{
  "head_dim": 96,
  "attn_scale": 0.102,
  "bias": "qkv",
  "parallel_block": false,
  "init": "uniform",
  "max_grad_norm": 2.0,
  "doc_mask": false
}
Each number is 50 + 15 x the weight over its row's rms, rounded and kept within 0 to 99. Layers, rows and columns count from 0. The size before them is the row's rms in percent of the matrix's.

# layer 4 attention output (transposed), 576x576, rms 0.0514, rows 319-343, columns 0-143
119:34 55 72 58 39 45 34 59 41 58 61 36 48 41 68 49 08 39 50 32 37 64 45 17 46 44 52 48 35 35 38 35 61 52 65 62 30 52 44 47 62 45 64 47 46 25 56 50 37 46 51 53 50 47 27 41 66 61 60 57 32 45 50 80 61 31 75 23 67 41 42 26 49 60 60 28 52 78 36 27 14 19 30 41 30 52 27 95 43 76 40 41 53 30 40 78 73 39 41 39 61 71 58 38 40 34 34 35 24 33 42 36 72 33 80 22 59 38 63 33 68 41 51 48 65 80 49 30 61 84 48 21 79 47 57 39 56 62 55 45 45 58 39 78
117:47 41 51 41 38 54 62 58 37 28 53 32 30 71 38 79 20 51 29 27 55 10 50 40 56 37 51 68 51 61 40 28 39 65 47 63 32 73 56 89 66 19 49 47 23 57 55 41 43 68 44 62 47 53 55 33 56 48 34 32 43 56 39 27 31 56 72 41 75 42 34 53 31 47 23 30 33 54 48 35 29 81 48 43 57 80 39 42 49 33 55 35 63 60 56 50 32 31 49 51 16 36 42 33 64 80 58 67 60 39 83 39 62 44 52 56 28 64 26 32 54 59 48 95 58 76 45 41 62 19 60 65 75 38 55 50 45 35 49 38 67 60 59 28
126:58 33 31 48 63 41 44 54 64 37 76 58 56 37 43 43 62 63 35 66 66 51 55 44 60 26 50 41 29 66 63 34 67 38 60 50 71 45 42 72 52 39 41 41 50 58 38 57 38 55 45 77 60 57 52 56 82 49 39 31 76 40 64 38 56 48 47 30 47 54 31 54 60 47 58 20 27 71 38 71 71 50 45 57 71 35 59 51 54 41 46 84 48 55 29 40 54 42 70 50 42 51 66 47 42 64 51 57 58 57 51 36 40 62 52 22 44 16 65 56 55 36 78 59 31 54 47 60 41 52 62 46 81 63 49 53 62 33 59 48 55 39 50 50
120:47 58 22 29 48 43 67 54 55 53 46 43 52 55 24 43 86 39 62 51 31 29 43 54 57 25 60 42 71 49 34 50 30 39 48 34 70 46 32 71 51 53 49 48 54 57 52 45 28 46 55 43 64 64 12 32 39 31 32 63 62 55 65 74 47 38 47 42 84 52 33 64 51 57 53 57 43 58 38 66 36 76 30 80 49 28 58 27 60 45 27 65 55 50 39 48 42 46 32 21 48 70 62 58 82 37 50 77 48 38 30 32 38 44 64 50 41 69 30 59 39 49 79 29 33 26 19 50 62 49 49 31 57 39 58 78 54 23 50 32 18 57 30 64
123:45 55 25 39 39 79 33 44 50 38 63 46 55 32 46 60 09 55 27 69 46 46 55 29 56 50 33 55 72 38 53 49 62 56 65 76 45 60 61 34 44 54 44 76 62 30 50 71 46 59 55 56 57 51 09 60 36 49 62 73 47 61 50 33 43 61 49 28 63 69 39 13 71 52 59 50 53 50 72 33 46 28 78 43 46 62 39 36 54 50 65 57 25 54 41 68 56 26 60 59 44 62 82 94 37 80 55 71 25 83 54 56 49 48 43 63 45 82 48 30 70 53 56 41 63 38 38 42 50 48 38 27 37 46 44 42 70 41 51 41 44 63 61 41
121:23 67 46 65 84 36 43 51 47 50 44 56 46 52 58 43 46 50 70 40 41 60 52 47 48 52 75 54 56 64 61 69 56 45 71 60 57 42 62 45 60 51 25 56 44 38 54 23 72 63 45 66 42 51 54 28 50 60 21 47 53 50 39 46 66 75 50 65 92 44 36 41 48 66 45 45 69 65 45 55 57 50 42 62 29 56 33 16 63 51 49 99 62 46 35 63 23 70 45 74 48 39 44 50 48 00 71 56 37 50 52 41 41 67 30 90 28 58 44 56 61 49 51 46 27 42 43 51 66 38 42 45 36 41 65 32 74 34 46 64 25 60 42 51
122:28 29 53 47 76 43 55 50 51 36 55 24 42 61 49 45 74 49 45 45 45 55 56 47 54 93 61 59 22 46 48 48 37 69 34 45 61 56 38 46 65 40 53 55 62 43 45 88 72 57 59 58 60 59 45 51 36 64 31 35 62 46 37 17 75 50 55 61 62 22 34 76 62 36 73 35 53 45 44 75 57 46 48 58 50 35 97 71 55 45 48 71 29 39 72 60 76 31 49 28 62 51 54 42 56 52 23 44 53 57 64 40 57 26 61 43 38 51 50 66 35 43 62 26 45 69 94 32 43 71 41 30 36 65 65 31 42 49 35 13 71 44 52 57
127:72 52 51 41 46 91 33 59 53 43 40 64 87 52 20 36 55 51 50 51 63 54 38 56 33 44 46 53 52 44 29 62 60 68 35 23 37 53 34 48 73 50 61 67 43 30 60 70 30 54 34 53 59 29 59 51 46 28 19 48 43 79 62 58 61 37 62 62 27 50 30 59 35 54 40 31 60 65 38 83 44 52 46 64 74 55 77 43 19 56 47 86 46 66 48 67 37 64 60 77 63 61 75 53 83 56 61 77 45 42 56 36 48 20 46 23 49 67 64 43 42 50 31 16 54 28 50 56 34 61 53 63 46 56 81 62 63 50 64 42 84 61 72 24
120:42 44 44 49 67 56 65 42 68 69 46 66 76 67 35 55 69 51 67 60 50 64 63 37 56 59 59 54 55 45 62 61 65 54 57 52 74 45 48 40 68 41 41 53 59 55 34 30 35 67 59 41 64 44 48 52 56 36 57 57 75 45 59 57 63 24 52 48 54 36 69 57 44 42 50 10 70 55 64 43 70 61 59 42 63 32 46 39 41 32 49 49 65 73 18 38 39 62 44 35 26 48 37 39 83 13 66 32 76 50 50 37 54 41 51 68 38 21 40 48 45 71 89 75 53 41 31 68 44 51 75 31 57 84 41 47 60 77 61 32 54 55 74 56
120:58 50 63 43 49 75 48 30 38 73 66 62 58 44 28 28 50 65 69 38 37 48 42 63 34 45 54 59 62 26 70 35 28 47 42 32 38 41 59 75 58 56 55 47 37 35 46 56 36 23 74 41 49 77 58 64 39 42 45 59 71 65 44 39 35 47 45 68 55 26 72 67 31 68 57 40 60 43 49 38 51 54 72 69 31 50 06 61 40 54 28 33 58 50 58 06 43 63 48 47 60 67 36 53 82 50 52 46 53 44 75 62 52 41 51 55 60 50 49 40 31 44 29 72 63 57 84 54 33 34 22 71 48 54 48 52 66 39 71 34 48 47 49 23
124:47 47 70 62 68 37 48 66 86 50 46 62 39 50 62 70 43 66 60 53 53 21 43 42 56 45 56 53 35 52 30 38 47 49 52 71 34 26 52 35 50 31 56 60 62 16 41 56 60 58 63 95 28 47 39 29 49 66 46 50 47 66 76 34 33 33 56 52 73 42 46 24 90 46 81 66 65 30 22 60 62 53 53 49 72 72 64 57 55 44 42 53 57 40 78 21 34 46 12 43 50 52 14 43 47 91 53 44 17 56 71 53 72 45 59 47 57 57 57 63 28 65 34 61 38 46 53 37 45 15 59 36 38 63 20 19 55 36 35 59 59 62 44 46
120:83 40 49 56 40 61 37 52 55 44 48 52 65 51 70 47 54 52 40 44 60 54 50 66 38 72 64 37 37 54 73 61 18 58 49 71 43 49 64 47 37 36 81 36 29 65 49 34 84 53 49 44 50 53 37 56 34 50 51 45 42 46 15 72 29 62 55 57 82 72 62 44 39 56 60 14 49 41 60 42 46 96 84 52 49 31 40 29 50 56 47 49 61 48 62 44 58 30 68 42 80 63 62 40 43 18 59 53 57 53 50 18 47 53 52 67 55 42 53 84 52 36 65 42 75 48 38 57 39 22 26 63 40 47 64 57 41 41 50 79 54 41 52 60
121:42 46 66 43 47 68 47 59 44 43 24 30 51 41 75 52 60 40 70 49 47 52 47 38 51 59 48 54 48 71 24 43 61 58 48 50 59 61 52 53 32 49 47 82 58 41 58 44 50 49 44 52 41 46 54 64 37 74 62 62 37 39 76 47 38 29 56 45 23 37 27 59 61 38 55 53 63 22 43 50 65 49 41 50 54 68 28 30 17 54 52 79 59 48 50 27 65 65 55 42 57 49 51 44 67 40 53 61 55 61 57 60 71 63 30 72 37 55 50 43 30 27 34 44 35 45 57 39 54 35 35 45 63 22 77 33 71 29 40 57 38 48 52 83
121:42 38 54 57 55 35 45 77 53 68 26 77 43 53 64 41 59 49 72 56 45 62 35 49 47 72 69 47 62 59 50 37 44 37 37 71 60 70 28 40 44 72 63 20 53 41 66 84 58 59 67 50 37 49 44 66 38 48 22 60 35 41 39 43 70 57 39 72 39 53 20 35 40 58 89 32 36 48 47 80 51 69 28 72 65 57 37 27 34 36 41 58 61 26 61 49 69 47 49 43 44 67 38 57 45 34 59 68 48 50 70 74 48 76 52 34 60 21 66 24 70 56 34 89 62 70 51 41 28 58 25 58 43 63 61 63 85 35 51 47 59 35 31 41
121:44 51 33 49 62 47 36 64 47 45 53 41 29 37 70 43 41 65 97 47 25 57 59 57 73 63 52 43 58 06 52 53 41 58 64 58 55 47 40 38 49 58 48 64 58 60 41 61 14 57 79 36 60 51 38 41 34 67 70 53 86 62 42 57 52 82 63 83 47 72 55 61 32 41 61 54 44 45 59 07 51 21 49 63 32 47 60 74 24 35 39 59 44 42 13 42 55 69 45 43 33 39 68 26 44 69 80 55 45 38 52 49 62 67 56 47 39 65 40 38 63 81 56 82 52 39 74 82 72 34 19 52 53 56 65 51 32 39 58 44 52 65 52 62
123:64 58 48 53 77 37 44 55 62 65 26 16 58 47 97 53 40 43 60 51 14 42 50 60 42 61 30 51 44 25 63 30 17 39 56 75 60 55 34 48 59 57 57 60 75 48 60 57 50 28 61 36 58 36 31 53 44 62 27 57 38 44 84 52 78 65 60 47 41 47 44 41 60 46 54 64 52 56 54 77 66 47 47 71 50 42 40 41 80 62 23 48 44 57 60 00 36 39 50 66 57 46 18 45 44 40 47 24 40 33 49 59 60 44 56 38 65 45 53 46 49 65 71 22 42 79 44 50 58 67 13 48 30 80 08 57 73 48 34 67 55 64 15 59
129:41 61 40 48 47 57 32 60 78 12 34 23 44 51 49 29 26 38 38 59 45 34 63 59 24 40 29 64 39 38 64 54 39 62 41 47 79 55 42 65 56 30 69 38 67 46 40 49 40 60 60 50 85 68 30 46 51 74 53 31 39 43 32 63 60 43 51 56 94 41 55 51 41 62 47 49 78 52 55 80 74 40 52 37 63 67 40 27 21 48 41 61 55 65 30 71 13 17 63 54 61 76 46 41 40 33 28 41 45 52 48 62 50 38 13 53 53 45 34 22 66 26 51 40 26 27 43 47 40 71 43 55 51 35 56 37 68 36 47 57 27 44 27 49
119:69 34 46 55 48 39 46 81 48 77 31 47 41 46 38 67 62 47 40 52 41 57 40 38 53 42 51 48 60 49 36 42 39 30 63 61 44 46 57 71 73 76 60 36 67 59 49 54 52 51 47 79 61 70 49 59 52 61 73 38 39 56 58 53 45 68 36 75 65 39 20 47 33 45 83 37 52 57 45 71 50 18 35 36 50 62 49 70 57 17 24 59 53 43 48 60 53 45 75 53 72 56 51 63 80 47 25 20 27 30 51 57 63 71 37 35 58 68 42 59 46 78 52 36 99 82 68 72 90 81 68 58 57 55 70 35 11 65 66 87 47 34 59 39
121:49 48 50 59 82 75 15 45 60 67 50 45 48 63 24 51 31 30 61 36 90 37 64 79 54 39 48 41 60 59 52 78 66 37 54 48 56 59 62 65 61 36 55 49 50 66 57 41 57 86 53 38 42 40 31 40 46 52 44 43 44 46 37 54 58 28 84 39 73 39 46 45 51 61 63 37 32 49 63 43 49 53 61 28 60 41 60 73 51 36 57 48 35 37 52 60 27 46 38 75 57 75 59 47 46 64 52 45 24 35 66 65 42 32 50 71 66 55 58 58 44 55 70 92 68 53 48 45 43 29 38 51 60 45 45 28 83 51 26 48 64 45 54 75
125:52 52 48 57 53 66 42 26 35 83 60 63 44 31 55 55 38 16 69 55 43 61 32 38 70 44 42 26 42 49 39 34 48 70 60 43 50 48 33 35 61 14 63 20 55 74 44 66 39 49 49 32 56 64 44 60 35 43 18 32 58 31 49 39 39 54 48 54 62 35 24 60 51 50 24 63 29 28 36 57 62 48 64 33 42 29 28 58 53 37 68 46 36 58 70 52 67 62 60 26 44 47 56 54 40 55 67 62 59 41 35 67 49 36 31 27 62 46 64 66 57 60 65 31 67 03 53 81 35 56 26 51 55 29 50 30 26 46 55 60 62 43 34 20
121:66 52 36 57 50 86 40 50 55 53 20 86 58 53 41 55 65 62 40 59 48 26 46 31 42 65 77 34 43 72 36 48 72 63 28 17 49 70 24 46 77 44 70 60 53 83 71 69 72 65 37 43 42 50 34 64 56 63 68 43 57 52 47 43 46 65 48 33 58 49 25 51 68 48 40 69 46 43 45 72 57 45 63 55 43 45 59 56 62 41 42 53 43 66 54 70 54 36 61 34 46 59 64 29 58 39 37 39 44 43 52 49 47 35 53 51 65 48 51 48 47 27 57 68 50 47 42 48 44 67 31 62 83 57 35 43 56 72 57 82 65 68 62 77
125:58 46 60 82 55 34 46 77 59 81 51 52 46 55 40 50 82 51 30 59 42 50 11 41 51 69 72 41 61 48 40 39 65 33 65 40 76 48 65 55 42 45 39 68 60 31 81 51 37 56 52 52 66 50 71 38 58 59 27 43 85 64 19 38 64 46 49 41 75 48 47 46 50 67 39 53 55 53 65 63 35 72 19 57 59 46 18 49 54 14 66 64 38 35 59 48 46 31 59 47 29 50 57 53 56 58 49 45 63 52 32 54 76 50 32 43 36 60 45 16 50 55 30 67 57 57 54 45 67 29 29 64 23 47 38 85 37 48 82 43 54 62 40 64
121:62 39 54 72 56 82 60 36 52 40 42 83 51 26 62 41 58 42 47 25 56 39 39 55 49 44 62 45 49 26 28 25 82 36 37 52 54 53 55 19 38 46 52 32 32 53 71 81 29 46 42 00 62 41 59 70 51 78 96 67 48 74 27 40 69 34 28 44 71 34 35 32 39 37 34 20 51 33 51 63 51 30 37 50 41 39 36 54 48 25 72 66 71 58 42 26 52 52 42 36 37 58 55 54 52 70 51 31 49 49 55 60 28 42 49 50 53 50 30 54 50 43 38 31 44 28 40 41 37 20 43 51 50 54 53 67 52 36 40 70 62 53 33 71
117:56 35 81 21 54 23 62 43 68 66 56 28 69 40 39 49 29 68 73 52 56 30 59 30 47 67 33 41 67 64 48 63 35 45 24 56 33 64 58 67 48 31 27 51 76 51 74 13 57 69 49 48 52 54 39 45 46 50 44 49 61 46 44 61 40 59 36 47 57 35 47 45 45 39 34 43 58 56 38 75 32 22 40 55 55 72 26 52 57 60 47 40 54 43 48 00 44 86 34 32 57 54 41 46 45 96 64 74 52 49 34 38 46 57 90 66 46 18 44 62 57 39 68 55 49 41 36 00 73 42 55 34 63 47 30 54 78 68 43 49 60 45 61 63
122:40 60 77 42 63 44 37 56 51 67 44 41 56 28 62 70 55 38 56 33 61 62 67 56 46 58 29 30 31 66 54 72 61 36 48 63 26 75 51 71 50 42 61 76 47 69 40 65 80 35 40 40 49 51 67 36 33 75 25 30 42 36 39 64 58 54 60 40 75 45 17 22 42 32 34 43 55 49 73 92 37 56 45 52 50 56 50 49 72 58 50 02 46 55 44 30 22 46 65 76 57 52 61 70 58 46 42 45 55 24 59 61 49 20 64 66 57 50 35 27 46 59 55 12 35 77 46 49 38 44 78 49 63 56 49 47 50 47 24 59 51 53 64 63
# layer 4 attention value, 576x576, rms 0.0577, rows 320-343, columns 0-143
117:34 41 51 32 48 59 43 40 60 82 33 77 56 36 64 56 53 30 51 62 52 52 25 33 53 62 64 45 40 43 37 73 37 51 66 65 54 61 38 36 47 54 62 65 34 64 40 56 63 57 74 61 39 23 65 50 31 46 56 40 61 54 37 40 12 57 61 74 47 54 52 63 74 44 38 54 99 50 50 56 51 30 50 43 50 37 59 57 66 29 26 65 58 37 31 49 38 58 40 66 56 55 64 54 46 47 60 48 71 55 40 64 37 54 53 42 33 20 43 78 51 49 35 54 56 53 29 55 39 61 21 74 33 64 82 48 20 45 63 52 53 95 66 67
122:59 29 53 69 43 57 61 20 37 48 56 13 47 38 33 90 53 69 21 78 56 62 43 54 40 58 46 67 42 30 41 65 34 44 57 53 60 36 68 38 39 51 72 51 63 45 46 46 65 35 58 44 55 62 55 41 40 46 39 64 90 71 80 28 55 45 51 61 53 57 61 49 61 15 58 31 74 47 53 46 63 49 45 61 39 52 74 89 40 58 79 21 40 46 38 42 36 62 53 54 54 90 54 44 41 40 52 47 68 56 35 57 44 45 31 66 69 64 46 49 67 56 46 35 76 51 75 31 43 47 58 60 28 50 50 64 38 65 26 23 60 56 36 55
125:56 46 38 42 41 73 47 35 56 30 66 46 63 80 59 31 51 72 56 49 43 35 43 41 41 64 43 34 31 31 46 45 28 42 28 49 49 38 68 54 43 51 71 39 51 47 56 43 62 73 45 35 32 59 58 30 46 49 38 49 51 38 63 54 56 69 60 63 36 71 50 53 43 51 35 34 55 70 67 40 62 56 45 63 37 65 51 43 62 72 52 48 73 25 69 40 39 60 34 41 36 27 41 55 40 57 43 47 47 70 73 56 91 63 59 62 73 39 63 29 48 38 54 83 80 63 77 34 46 44 57 74 66 70 68 36 58 60 51 35 56 54 42 41
120:53 69 48 31 46 69 38 62 35 26 83 63 50 57 59 57 74 72 38 41 38 65 35 50 75 63 42 11 59 62 36 45 54 54 38 44 82 60 38 45 29 45 38 60 40 50 47 44 55 43 66 20 22 53 63 72 37 70 46 45 32 59 62 53 22 66 78 60 49 52 37 57 12 57 73 35 27 73 35 77 98 66 59 37 39 59 72 60 35 35 19 28 59 54 34 55 70 46 53 69 49 42 57 57 63 47 60 34 69 52 60 36 69 28 64 48 56 72 67 64 11 59 23 52 40 74 46 48 41 44 56 59 61 56 48 62 50 55 57 57 54 55 31 49
121:31 62 45 44 47 62 72 42 50 38 75 47 63 45 54 38 54 38 48 80 33 53 19 31 37 53 66 51 58 33 48 31 41 64 45 25 25 51 46 28 53 27 66 44 66 32 50 69 55 43 68 62 44 49 53 65 31 34 61 38 76 22 37 37 60 68 60 58 39 77 41 45 43 58 71 80 39 50 71 49 62 49 32 56 77 42 69 53 70 65 51 21 52 51 60 40 57 43 58 43 45 66 57 41 50 67 61 31 33 30 51 51 59 48 53 39 52 66 55 52 55 30 34 49 58 15 33 33 51 50 48 15 46 30 58 58 68 53 79 50 88 49 66 00
120:68 67 55 49 42 38 25 43 66 67 64 61 51 29 44 51 49 34 67 48 56 77 21 55 28 34 30 18 50 50 50 62 43 62 49 79 62 40 41 68 33 54 46 62 35 44 33 45 44 37 60 68 65 35 43 39 62 30 54 32 36 00 57 45 65 33 51 53 37 62 61 43 56 71 60 42 34 23 61 47 51 70 40 34 43 29 31 71 64 53 43 55 65 31 36 59 51 40 49 55 61 59 49 39 19 60 48 33 56 47 51 45 62 53 50 48 37 58 23 66 88 48 39 50 47 57 46 34 38 39 69 33 46 62 40 50 58 86 61 35 33 59 50 59
124:31 22 43 44 43 54 22 52 33 63 60 45 28 65 55 72 39 35 19 43 52 47 37 63 63 50 34 41 50 67 53 42 41 72 52 52 23 54 46 26 56 53 16 75 42 31 55 73 44 22 40 82 39 35 38 71 47 55 50 28 50 43 43 47 49 34 48 49 64 56 66 34 10 56 50 55 47 61 52 38 51 57 25 26 49 16 62 53 39 27 64 40 77 38 26 40 48 34 56 32 53 34 45 64 40 72 56 38 53 65 59 51 44 74 46 70 87 18 38 29 42 56 69 39 37 53 64 43 80 40 59 43 48 37 14 42 29 52 53 40 80 47 39 44
119:25 29 54 53 17 37 57 56 47 50 20 78 75 27 36 39 55 45 36 66 59 05 52 48 48 58 58 59 42 58 41 22 32 71 73 64 66 53 45 64 47 34 54 44 52 67 60 78 76 45 49 39 46 40 47 48 67 41 70 33 32 54 28 45 80 89 45 46 45 60 60 27 59 74 48 37 37 58 36 60 58 76 29 46 68 55 44 38 30 36 58 52 42 35 62 75 75 36 36 88 46 73 58 45 61 50 54 46 51 65 45 32 71 66 45 60 42 69 59 49 66 46 77 25 65 69 52 34 45 35 37 59 61 40 06 42 81 68 54 40 69 33 85 47
123:65 38 53 53 53 28 41 59 71 26 74 53 45 49 14 72 66 40 50 39 51 41 29 50 44 30 45 67 64 49 38 46 78 52 48 43 66 65 73 30 62 66 49 57 55 67 61 49 45 34 69 55 52 45 38 47 52 38 61 52 42 36 75 38 37 53 39 53 63 57 48 33 34 87 25 46 48 30 65 44 65 51 59 33 86 38 77 42 35 63 70 74 49 35 27 83 18 38 37 50 22 74 39 60 33 36 53 65 37 81 23 31 68 38 73 55 51 44 22 39 58 48 56 56 41 58 55 47 40 55 55 42 32 33 57 60 52 47 48 42 49 42 40 73
123:19 53 45 55 58 46 51 34 78 56 47 26 59 43 19 42 57 67 37 55 53 59 34 45 38 31 20 47 58 28 39 37 41 56 41 56 54 54 57 71 52 32 69 55 71 34 37 33 27 41 50 56 46 38 51 44 55 35 41 37 42 47 50 53 26 77 28 53 68 59 62 68 30 71 59 20 39 53 66 48 53 34 41 51 16 73 45 41 46 63 80 48 53 64 20 59 70 38 62 44 58 53 66 73 54 80 35 61 52 30 39 56 49 29 52 39 37 45 56 53 64 43 47 32 45 51 53 62 77 43 58 62 76 28 75 37 44 58 84 45 49 12 27 61
122:58 38 35 67 66 33 65 35 57 46 35 47 45 34 47 55 60 30 86 51 59 58 57 89 34 32 37 44 27 44 45 77 71 55 69 54 45 29 42 42 48 41 49 61 45 59 31 62 59 44 83 55 61 43 41 50 77 42 40 31 52 22 67 36 58 35 51 55 56 31 75 39 52 48 23 23 60 22 41 54 22 36 58 32 74 71 70 42 57 46 47 55 46 57 58 68 33 84 15 30 43 51 32 43 67 73 47 10 19 41 59 65 45 63 49 37 33 84 24 22 33 49 39 53 43 48 49 54 49 55 48 38 48 49 77 46 54 34 77 59 49 62 48 39
125:65 72 54 50 59 33 54 37 39 56 40 54 64 48 51 68 58 35 41 43 27 54 51 59 82 55 29 77 10 55 60 41 68 56 35 50 47 76 27 58 50 47 51 45 68 55 45 72 36 28 90 72 53 45 13 64 40 34 64 67 54 57 17 59 40 64 53 48 64 53 80 32 65 43 36 40 65 76 77 34 36 24 24 28 57 29 48 64 59 66 40 56 29 13 53 64 70 55 67 39 48 56 52 20 44 44 49 30 39 39 68 16 67 63 46 19 83 52 35 72 45 60 71 41 67 80 41 44 48 54 30 70 45 42 51 38 26 35 67 47 48 17 40 65
121:64 39 58 59 42 58 59 47 67 59 44 59 33 81 33 34 46 38 66 65 45 34 62 55 46 43 35 36 59 48 37 73 28 55 17 50 64 26 62 47 58 24 70 60 39 58 30 44 33 35 41 59 33 37 53 54 25 36 21 19 62 65 54 36 48 32 48 46 60 50 80 43 62 41 55 54 17 49 62 56 46 57 40 66 56 19 59 56 68 53 57 25 61 32 65 46 41 54 45 52 51 23 37 71 41 72 53 51 43 19 58 45 28 55 51 52 47 69 62 68 29 31 49 66 49 71 49 49 39 43 51 43 66 59 56 38 57 48 45 41 50 63 32 74
120:77 45 56 63 46 35 29 53 56 37 36 39 53 76 75 73 63 25 45 60 45 45 48 61 25 49 67 58 32 45 50 51 76 59 37 44 43 67 60 39 55 74 54 70 48 48 56 36 53 54 50 69 48 67 39 42 62 55 42 40 55 60 74 52 36 34 70 52 67 66 68 45 68 46 31 45 25 47 51 64 62 42 80 63 46 40 28 44 50 33 45 41 26 42 56 39 43 35 39 54 62 73 33 52 71 28 40 58 43 50 49 61 33 23 47 39 19 64 66 57 55 32 42 52 50 42 44 23 34 71 49 50 57 36 29 55 15 61 55 58 60 48 34 68
123:55 51 42 42 42 37 54 25 31 63 32 55 39 73 19 36 57 59 60 33 55 41 49 61 24 36 57 64 61 52 29 46 34 42 53 36 57 68 58 49 47 40 69 61 26 41 70 42 85 30 50 45 50 61 35 34 34 37 31 12 41 47 59 34 46 63 51 65 63 75 64 53 41 55 42 46 36 77 48 46 46 68 57 69 70 53 81 39 48 34 89 51 50 36 19 71 69 44 50 51 31 44 49 50 55 51 52 32 32 68 37 40 43 47 49 17 63 39 72 58 63 58 55 60 49 38 64 47 44 38 63 40 35 36 64 44 53 44 54 43 39 61 13 62
130:79 53 51 41 67 19 55 67 17 31 49 37 54 42 59 64 63 43 38 50 64 65 42 61 34 65 47 61 50 46 63 67 43 45 52 63 35 42 70 72 71 61 64 62 53 39 57 52 26 42 50 23 50 41 49 71 69 43 58 42 48 38 51 36 48 34 53 50 54 77 83 38 36 30 52 80 55 41 43 40 29 58 64 16 52 57 46 59 56 22 33 59 71 45 36 42 22 67 71 38 59 28 51 48 25 42 49 56 41 58 53 61 58 70 15 58 53 54 56 42 37 48 33 64 40 40 35 47 49 32 52 43 47 41 68 26 21 48 81 33 35 58 25 45
121:30 45 91 26 57 41 51 33 25 88 31 86 24 48 45 28 30 45 57 57 54 30 61 48 67 55 67 49 65 52 64 38 36 50 37 30 41 68 79 64 62 49 63 58 37 34 48 66 51 43 67 53 48 64 49 56 35 76 57 64 16 39 36 80 55 75 67 25 30 37 37 57 65 54 18 22 24 44 56 38 28 45 40 61 60 35 48 74 47 61 71 25 68 49 46 53 33 40 54 55 62 58 60 51 41 40 73 58 60 72 52 60 31 53 34 35 38 29 62 26 59 71 66 48 21 50 50 36 46 33 33 29 45 48 63 54 49 38 42 40 94 23 52 58
121:37 09 51 24 34 57 56 78 53 47 42 37 45 48 73 41 45 47 76 67 46 73 36 25 55 59 69 41 49 55 38 44 52 55 28 57 53 32 51 34 55 91 14 36 50 25 51 49 34 47 81 90 54 64 46 51 41 79 35 58 32 49 32 53 21 62 49 50 73 34 77 67 74 36 40 73 76 23 38 80 56 38 56 37 37 63 41 45 62 64 41 39 41 48 31 30 57 34 50 33 39 45 56 47 39 89 58 40 40 28 42 57 76 48 50 58 36 44 53 67 48 46 65 46 26 62 49 44 28 66 37 46 40 51 47 19 48 25 83 24 36 46 44 41
124:63 51 53 99 52 43 22 47 62 37 64 64 38 45 67 66 38 32 59 46 47 20 68 62 34 30 55 47 52 50 53 46 53 29 59 58 46 59 52 56 42 50 47 43 56 45 70 46 39 87 49 43 64 38 32 60 70 74 44 57 52 78 21 60 44 47 62 45 44 53 79 64 69 61 40 73 63 57 53 47 64 45 48 72 59 53 50 83 49 58 33 52 56 40 76 59 30 59 73 52 41 47 61 33 54 60 38 60 48 95 74 19 59 57 68 59 69 66 31 31 78 44 65 62 39 51 63 41 47 65 35 40 47 53 49 45 45 47 37 46 76 41 35 65
119:24 76 49 49 51 49 42 74 55 66 71 47 82 36 44 24 73 28 48 45 62 53 59 68 68 53 52 76 50 52 45 56 50 68 38 48 71 52 26 66 59 36 41 60 71 63 44 42 59 39 61 58 41 24 64 44 38 39 38 67 40 44 55 55 84 44 32 56 18 72 40 67 69 25 47 33 75 81 71 35 55 31 50 55 58 59 37 36 45 30 35 45 69 55 47 46 80 58 83 74 84 58 39 62 36 50 65 47 41 64 66 47 62 42 44 53 00 29 42 51 33 35 87 24 53 71 32 60 44 53 52 57 68 44 39 63 49 55 52 43 53 45 43 67
124:70 56 45 39 39 65 63 27 61 57 43 42 64 41 66 53 53 26 28 56 60 47 67 23 53 35 54 62 53 38 39 49 73 46 64 52 59 51 30 42 30 45 89 27 54 66 51 45 53 58 65 33 62 43 31 73 48 33 46 34 59 52 71 60 52 61 60 52 41 66 44 61 47 25 44 41 53 25 55 57 44 37 49 43 35 61 30 22 51 46 38 57 60 54 51 41 75 36 51 71 43 58 29 79 23 48 19 34 62 76 57 57 41 78 56 57 22 46 50 74 50 69 54 47 66 71 48 69 67 62 35 51 71 54 63 37 34 27 15 48 51 61 53 35
123:48 33 52 41 50 54 40 20 65 70 50 67 62 53 55 62 64 45 44 29 34 57 45 38 51 63 68 34 40 55 61 52 41 66 51 38 52 40 48 26 63 13 50 19 54 65 67 42 51 59 40 73 25 58 56 45 54 37 50 29 80 38 48 30 57 59 36 38 13 34 75 60 33 37 63 55 39 55 84 52 50 51 65 77 36 70 48 73 64 35 28 50 42 40 45 52 28 45 57 41 46 14 58 59 69 62 63 50 68 65 86 64 47 79 42 41 55 39 40 60 55 62 63 46 47 57 65 53 46 56 49 51 37 62 62 59 09 60 88 51 33 00 54 60
122:60 73 62 44 49 65 41 19 46 34 48 23 33 51 83 85 47 87 24 60 35 36 84 52 76 61 51 53 44 65 49 68 31 39 62 55 57 40 43 41 39 21 71 42 43 24 53 12 79 55 38 47 44 54 50 35 42 60 32 44 89 49 78 68 37 31 49 62 76 34 52 71 64 56 73 45 64 28 49 39 58 33 46 71 61 54 59 67 28 49 44 63 34 41 54 46 58 24 22 70 69 38 39 64 62 59 31 22 71 35 58 50 66 38 32 33 25 45 39 47 52 52 57 49 47 45 65 60 29 54 58 41 48 45 83 42 55 82 59 19 84 68 65 49
119:30 56 66 58 41 64 59 62 70 76 57 57 31 78 37 40 27 54 28 30 52 64 24 04 76 51 76 45 57 39 37 22 29 56 52 34 42 28 27 36 63 27 59 38 43 51 40 57 41 61 32 80 44 40 50 34 36 25 75 60 50 35 62 51 57 62 62 51 69 36 59 38 35 61 51 63 41 45 12 38 36 46 76 13 66 61 24 65 48 35 55 57 55 62 52 30 74 52 42 47 69 67 66 38 43 11 52 63 61 72 38 66 43 75 57 51 49 37 54 42 50 30 36 63 61 42 59 75 67 29 64 58 59 43 55 32 37 51 54 53 62 63 21 41